config.yaml
n_layer: 11
norm: "rmsnorm"
norm_place: "pre"
init_std_qkv: 0.0226
warmup_steps: 354
steps: 13141
Each number is 128 + 32 x the weight over its row's rms, rounded and kept within 0 to 255. Layers, rows and columns count from 0. The size above them is the row's rms in percent of the matrix's.

# layer 7 MLP up, 384x192, rms 0.0748, rows 340-356, columns 0-95
size [113  88 115  89  45  94  97 103 110  73  82  98  92  91 105 100 108]
[[140  92 148 161 163  94  87 178  93 135 145  81 122  96 105 184 121 118 121 109 113 182 133  96 109 192 124 114 114 120 155  90 126 133 112 105 153 110 166 124  97 168  91 153 121 129  98  84 154  82 179 167 125 110 184 120 128 199  60  92 125 110 124 132  69 109 145 138 125 108 154 161  74 161 100 164 128 149 127 201 130  61 166 141 118 147 168 110  99 158 114  95  82 146  86  86]
 [208 137 154 102 108 145 137 179 202 146 126  76  93 159 157 157  79 123 117 149 110 170 131 116 141 130 123  83 125 174 150 165  82 141  93  70 105 116 140 136  90 114  92 130 137 118 143  83 140 144 177  84 150 140 134 182 131 156 141 148 114  96 114 181 146  85 174  97 164 107 150 143 109  83 198  59 159 140  94 136 143 143  80 141 167 151 110  69  78  59 188 140 169 163 127 141]
 [145 163 119  88 122  92 133 140 188 148  90  73 103 177 157 182  92 139 141 132  69 162 124 120 128 106  86  48 163 117 125 108 163 134 137 104 105  85 118 189  89  92 148 125  97  82 106 114 116 234 123 141  99 179 100  92 139 155 134 140  78 164  89 144  97 116 153  86 106 132 130 128 112  56 187 116 112 163 148  85 143 126 133 109 121 117 138  72 130 136 175 124 182 122 142  85]
 [127 104 166 133 179  99  58 134 184 152 170 102 136 169  95 154 118  98 137 210  92  94 137 112 168  84 110 136 103  71 116 156 165 163 102  99 160  82 132 174  93 122 145 164 162 143 140 140 115  86 124 159 124 144 130 122 100 139  50 169 126 149 164 124 143 163  96 141 150 132 149 115 165 139 111  95  93 115  85 169 119  95 119  87 163 163 133 137  92 150 163 107 160 161 164  69]
 [ 97 134 122  92 138 166 115 122 144  90 173 132 128 132  41 190  88 166 131 167 136  74 136  77 140 129 221  98 112 150 126 150 109 168 146  27 123 102 140 109 115 139  98 143 121  94 164 125 152  95 155 136 160 133 148 144 127 113 176  96  85 110 119  73 114  85 140  95 118 104 139 178 134 133 123 126  87  75  92 113 161 104 118 156 131 141 129 185  94 142 138 104 113 156 161 171]
 [119 113 162 123 128 134 108 133  91 114 145 121 155  87 102 186 220 124 151 160  61 148 141 168 127  67 114 102  91 114 140  98 189 113 130 128  69 139 122 179 154 113 162 184  77 144 105  95 156 140 112 100 156 155  97 144  51 122 144 151 114 186 138 154  85 125 103 138 127 176 149 195 121 125 145 140 129 159 165 136 112  87  83  73 181 173 155 134 131 142 101 130 155 143 125 150]
 [149 130 194 137 130  92 104 171 178  43  96 128 145 135 153 167 114 145 133 134 123 176 106 126 159  89 138 159  60  91 107 126 124 161 119  97 172 150 176 112 151 100 102 134  74 105 112  76 172 159 113 126 177  88 162 104 146  56 108 157 127 158 115 121 111  88 141  98 121  99  88 156  93 118 163 137 204 132  70 131  74  84  99 149 161 157 165 116 165 111 111  45 100 114  98  81]
 [ 77 168 127 136 145 127 129 179 122 118  40 132  93 189 160 108 117 120  31 163 178 155 112 101 123 112 128 123 148 126  73 136 100 141 134  66 124 132  90 166 103 138 126 135 112 144 132 171 148  99 133 121  94  52 132 127 142 150 126  71  92 132 186  90 122 168 109 119 117 149 125 146 150 117 128 113 178 184  99 153 109 165 183 143 129 138 141 125 141  85 137 112 164 140 154 119]
 [145 112 175 144 131 147  82 142 113 101 178 116 114 135  58 164 137 177 155 123 130 179 115  86 107 114 163  99 133 123 139 128 120 129 151 138 161 109 100 108 107 112  88 161 193 162 133 102 143 107 139 167 128 133 100  80 109 106  83 108 110 112 123 102 115 166  71 132 145 139 191 133  90  89   0 121 194 115 128 152 177 155  89 147 104 133 186 154 108 162  77 121  90 208  99 121]
 [125 135 135 114  73 153 193 145 135 121  93 117 150 110 111 157 165 153  70 172  98 134 129 136  88 156 109 100 146 201  88  84 159 156 124 101 136 120 129 146  76 151 102 184  83 158 152 134 204 189 109 123 177 147  68 168  82 143 133 148 178 104  46 176 126  95 118 147 116  95 114 194 137 116 191 105 155 151  70 188 118 139 101  89 143 144 127  87 109  91 109 120 190 149  92  94]
 [130 117 150 116  91 145 149 165 159 140  82  60 134 166 110 106 159 135 126 179 181 130 133 124  94  82  58 138 154 130 154  64 181 136 163  82 149 140 176 130  61 147 136 188 122 154 169  96 135 154 119 159 102 110 150 116 117 100 128 128 105 177  76 124 201 119  49 138  86 153 108 131 156 136 130 141 146 160 132 159 124 148 172 176 122 125 162  90 173  95 101 117 107 164 135 125]
 [104 132  83 180 133 104 111 119 128 123 160 153 112 126  97 126 122 137 122 214 113 145 143 123 145 115 156 133  98 151 181  87 177 140 150  98 115 146  67 147  75  46 134 216  73 112 167 124 159  83 141 146 164 209 133 128  89 149  49 180 108 138 106 131 105 131 129 151 148 124 141 137 100 135 120 127  98 186 105 162 137 150  94  74 119 166  77 124  88 118 159 154 181 129  82  79]
 [113  88 200  75 127 168 130 118 151 147  52  97 129 116 143 134 129 152  86 142 117 177  95 171 102  84 126 160 119  90 131  61 170 150 148  85 132 118 188 175 112 139  67 170  96 134 155 134  78 188 128 151  76 124 133  68  60  83 102 101 104 165  97 112 131 117  74 110 125 137  73 157 142  65 177 146 179 144 121 165 108 116  92 162 180 128 179 162 123 142 102  66  96 145 131 117]
 [159 124 137 120 165 115 117  89 157 126 186  64 154  92 118 196 137 179  85 136 122 171 132  91 180 147  82  97  93  63 120 138 130 108 109 112 119 100 147 160  71 158  89 100 143  78 119 101 119 158 117 142 145 102 151 125  98 144  94 104 172 102  91 118 146  90  68 164 134  77 168 123 171  75 183  33 155 131  81  72 120 169 112 146 140 147 191 149 133 183 132 141 151 152 152 152]
 [169 135 117 140 127 124 141 181 130 142  85 124  63 161  87 165 104 139  82 130 116 173 125 134 140 122 135  61 179 124 138 137 146  74 126 114 103 134  99  79 134 100 109 220 196 115 175 120 170 126  85 147 131  98 121 149 125 113 120  62 106 120 162 138 120 116 149  97 134  91  63  76  75  88 124 113  87  99 140 126 120 106  85 118 122 136 146  99 103 169 154 112 203 196 153 144]
 [ 83 113 197 174 120 160 130 123  91  83 128  92 156 131 100 134 155 133 187 143 137 123 125 119  92 129 103 154  95 164 146 153 132  93 117  80 105 173 161 115 110 168  61 155 115 154 129 146 178 134  71 118 165 109 125 133 103 139 123  84  80 146 182 132 175  69 134 202 109 168 151 134 144 111 159 106 161 161 113 118 104 101 120 123 171 123 158 110 113 118  94  68 146 137 126 192]
 [146 121 107 162 127  56  98 133 123  86  92 135 108  94 130 139 126 139 165 182 116 162 181 150 114 104  98 108 179 145 106 172 129 117 159 101 137 142  79 170  76 106  86 204 105 136 147 107 164 220  92 111 153 127 121 171 131  96 125  62 131  97  50 150 144  84 128 163  70 124 102  97 133 174  84 158 136 132 113 153 124 146 128 147  65 104  52  88 130  91  94 164 185 158 120 185]]
# layer 7 MLP down (transposed), 384x192, rms 0.104, rows 340-355, columns 0-95
size [ 99  79 110 102  43  95  94  98 112  71  92  95  96  94 105  91]
[[122 110 154 139 125 132 197 111 167 105 130 172  74 121 128 132  84 129 141 133 140  90 106 142 108 142 123 165 160 167  86 141 123 142 110 175 111 203  82  95 153  17 160 102 135 131 105 148 198 126  85  95 142 165 211  99 151 179 158 105 171  88 120 155  98 194 123 173 137 122 158 187  97 164 139 134 147 101 137  95 198 117 148 176 111 181  77 149  56  90 113  90 126 116 159 154]
 [ 72 123 146 153 136 127 161  97  56 157 111 205 167  85 109  97 189 146 122  78 113  96 119 166 119  87 125 145  92  67 103 110 182 103 176 142 166 160 138 129  96  93 196 146 106 125 114 200  99 141 125 149 107 158 147 131 143 119 113  78 150 164 157 110  98 166  60 120 164 167 141 124 104 170  97 151 105 109 155 124 134 139 173 120 113 112 125 135 190 144  51 182  99 115 128 102]
 [107  75 162 150 139 101  83 151  62 137 122 123 120 106 144 107 154  51 184 165 175 124 124 132 174 158 135 108 111 115 137 109 128 149  91 142 104 143 145  84  98 145 114 167 165 136 144 116  66  74 148 164  91  69  77 117 111 108 146  97 168 133 135 117  99 125  67 120 118 150  99 105  88 146  22 147 149  80 102 137 188  91 134 136 112 169 124 137 165 115 151 152  69 120 133 127]
 [164 160 145 128 101 134 125 130  91  92  61 144 129 110 152 104  43 118  98 102 170 120 128 101  79 196 141  78 212 137 119  67  89 128 110 112 174 156 138  76 191  78  92 140  88  94  92 121 121  85 153  93 107 148  55  74 174 128 187 107 132 123 110 116 116  96  94 124 129  80 134 109 107  87 168 123 138 140 165 103 173 121 163 180  95 146 100 105 155 143  35 127 134 115  97 134]
 [139 155 153 209 115 148 171 134 129 139 144  82 133 110 202 119  90  96 102 120 162 167 108 156 165 155  55 104  79  80 128  93 140  86 107 226 112 124 113 115 111 138 126  67 132 133 123 156 132 202 116 107  91 126  74 110 125 112 119 180 148 220 130 201 116 136 150 119 127 138 119 118 158 154 130  98 155 156 156 152 107 158 134 130 120 122  89 134 122 123 110  97 111 116 131  83]
 [137 113  95 127 132 146 190 121 149 172 157 117 107 163 131  45 111  94 143  63 196  99 103 109 123 108 119 152 122 122 121  90 127 129 113 161 213 122 121 177 138 128  92 132 148 180 185 146  85 126 119 134 113 125 152 107 182 122 118 148  90  86 113 128 141  49  83 168 112 117 101  76  97 109 185 115 150  92 164 154 160 123 172 172 123  97 123 148  87 123 227  71 101 132 132  99]
 [125 178 113 113 121 146  71  98  66 133 160 109 174 137 119  88 141 133 127  91 176 128 169 135 134  99 144 133 191 157 124 137  91 122 146 100  94 123 121 102 162 145 147 131 185 113 110 155  98  94 184 168 168 170  89 134 110 159 154 109 121  99 140 125 212 158  88  98 162 132 168 115 144 137  87 131 111 100 173 141 184 135 132 145  63 161 110 159  94 127  93 137 108 138 142 164]
 [199 137 106  92 133  89 108 119 159 130 101  79 206  65 114 103  79 101 173 113 129 137 214 134 122 109 112 123 199 111 150 189 157 104 131 146 105 117 123  87 163 136 181 177 150  97 148 124  99 154 172  84 135 149  77 146 111 143 180 117 198  78 156 137  92 173 149 143 138 168 118  56 125  60  94 114  65  75 164 114 142  88 120 129 119 166 153 166 153 161 132  92 163 124 139 143]
 [ 96 130 115 129 119 132 138 126  84 121 106 110 132  93 136  97  58 114 120 118 123  79 116 149 150 156 118 143 111 121  57  99 101 151 110 127 106 187 121 102 166 112  99  94 101  92 119 132 115 130 128 148 163 156 132 153 127  83  88  91 175 170 165 117 149 141 149  92 139 100 150 148 146 186 222 118 105 108 195  96 130 133 142 117  85 112  51 156 140 119  89  72  90  12 111 161]
 [110 140  66 108 116 112 110 116 103 138 156 146 109 141 160 116 116 102 154  99 135 137 189 155 105 101 152 134 115 150 165 136  67 146 113 147 105 169 110  97 184 121 147  92 174  82 122 111  61 101 192 108 131 133 253 138 144 115 119  89 105 129 161 112 175 141  88 104 108 156 137 102 112 119 126 116  87 124 179  84  99 151 116 171 159 158 118 124 146 124 155 174  52 150 129 169]
 [122 108  96 105 183 148 119  98 144 140 137 187 114 119 142 140  78 156 129  68 119 121 119 120 153 159 169 144 115  61 135 146  33 134 145 112 132 143  61  70 173  53 100 117 107  60 118 130 133  87 148 155 167 163 174 128  55 177 133 108 150  98 142  76 117 138 157 126 165 132 101 120  69 124 187 118  93  96 102  94 151  95 100 119 106 143 112 153  84 116 183 134  76  69 140 159]
 [127 112 144  52 156 135 175 128 165 128  57 116 104 203 146 107  86 122 153 103 134 133 154 165 129 122 120 156 200 125 118 144 106 114 112 138 159 133 201 108 155  80 168 106 152 127 113 146 196 164 140 110 154 134 144 115 125 159 117 102 137 123 170 156 167 129 119 160 145  78 161 139 162  99 116 109 104 118 126 105 161 141 147 189  62 145 146 149 122 115 132  84 134 102 147 134]
 [148 136 142 128 160  57 163 128 110 153 162 154 138 133 128 148 108 154  80 146  84  90 148  97 138 189 161 103 111 135 150 153 118 125 129 112 139 123 129  94 108 101 155  84 109 122 176  77 160 133 143 117 199 145 134 172 129 167 108  98 136  99 190 115 108 177 127 159 123  98 149 135  97 183  80  88  78  97  49 115 153 165 117 148 109 104 155 136  74 102 166 155 123 125 108 119]
 [142 142  91 122 115  73 129 121  75  99 100 133 116 144 144 123 144 168 195 177 125  75 100 136 123  83 120 134 126 135 117 124 121 143 112 131 118 205  71 141  94  97 169 163  78 120 144 150 149 126 152 110 128 123  66 169 153  71  92 124 182 200 181 131 102 154 115 141  67 126 115  93 114 130 141  99 128 108 144 101 176 129 119 121  59 159  99 128 126 114  87 115 100 132 119 134]
 [154 145 150  79 144 146 169  83 122  59 140 155 136 209 114  89  80 164 146 161 153 115 146 104  87 137  78 156 137  78 158 165 146 120 141 134 213  82 167 158 128 182 146  94 128  95 141 129 132 124 163 109 101 151 113 134 133 210 151 157 142 111  33  85 169 162 167 147 136 159 123 152 140 117 178 115 123 128 146  74 120 152 134 128  80 159  85 173 177  71 105  93  86 100 145 134]
 [116 136 109  99 168 140 127 133 161 143 137 171 157 127 110 122 148 144  65  75 154 139 138 113 115 108 136 120 145  78 107 127 151 121 192 148 181  80 142 186  75 124 132 122 117 125 128  98  31 103 195 150 121  67 170  95 183 135 135 129 113  68 116 138  92 167 154 127 144 128 129 169 166 135  96 166 138  93 101 141 170 116 161 150  74 153 172 118 135 143 156 183 118 166 117  94]]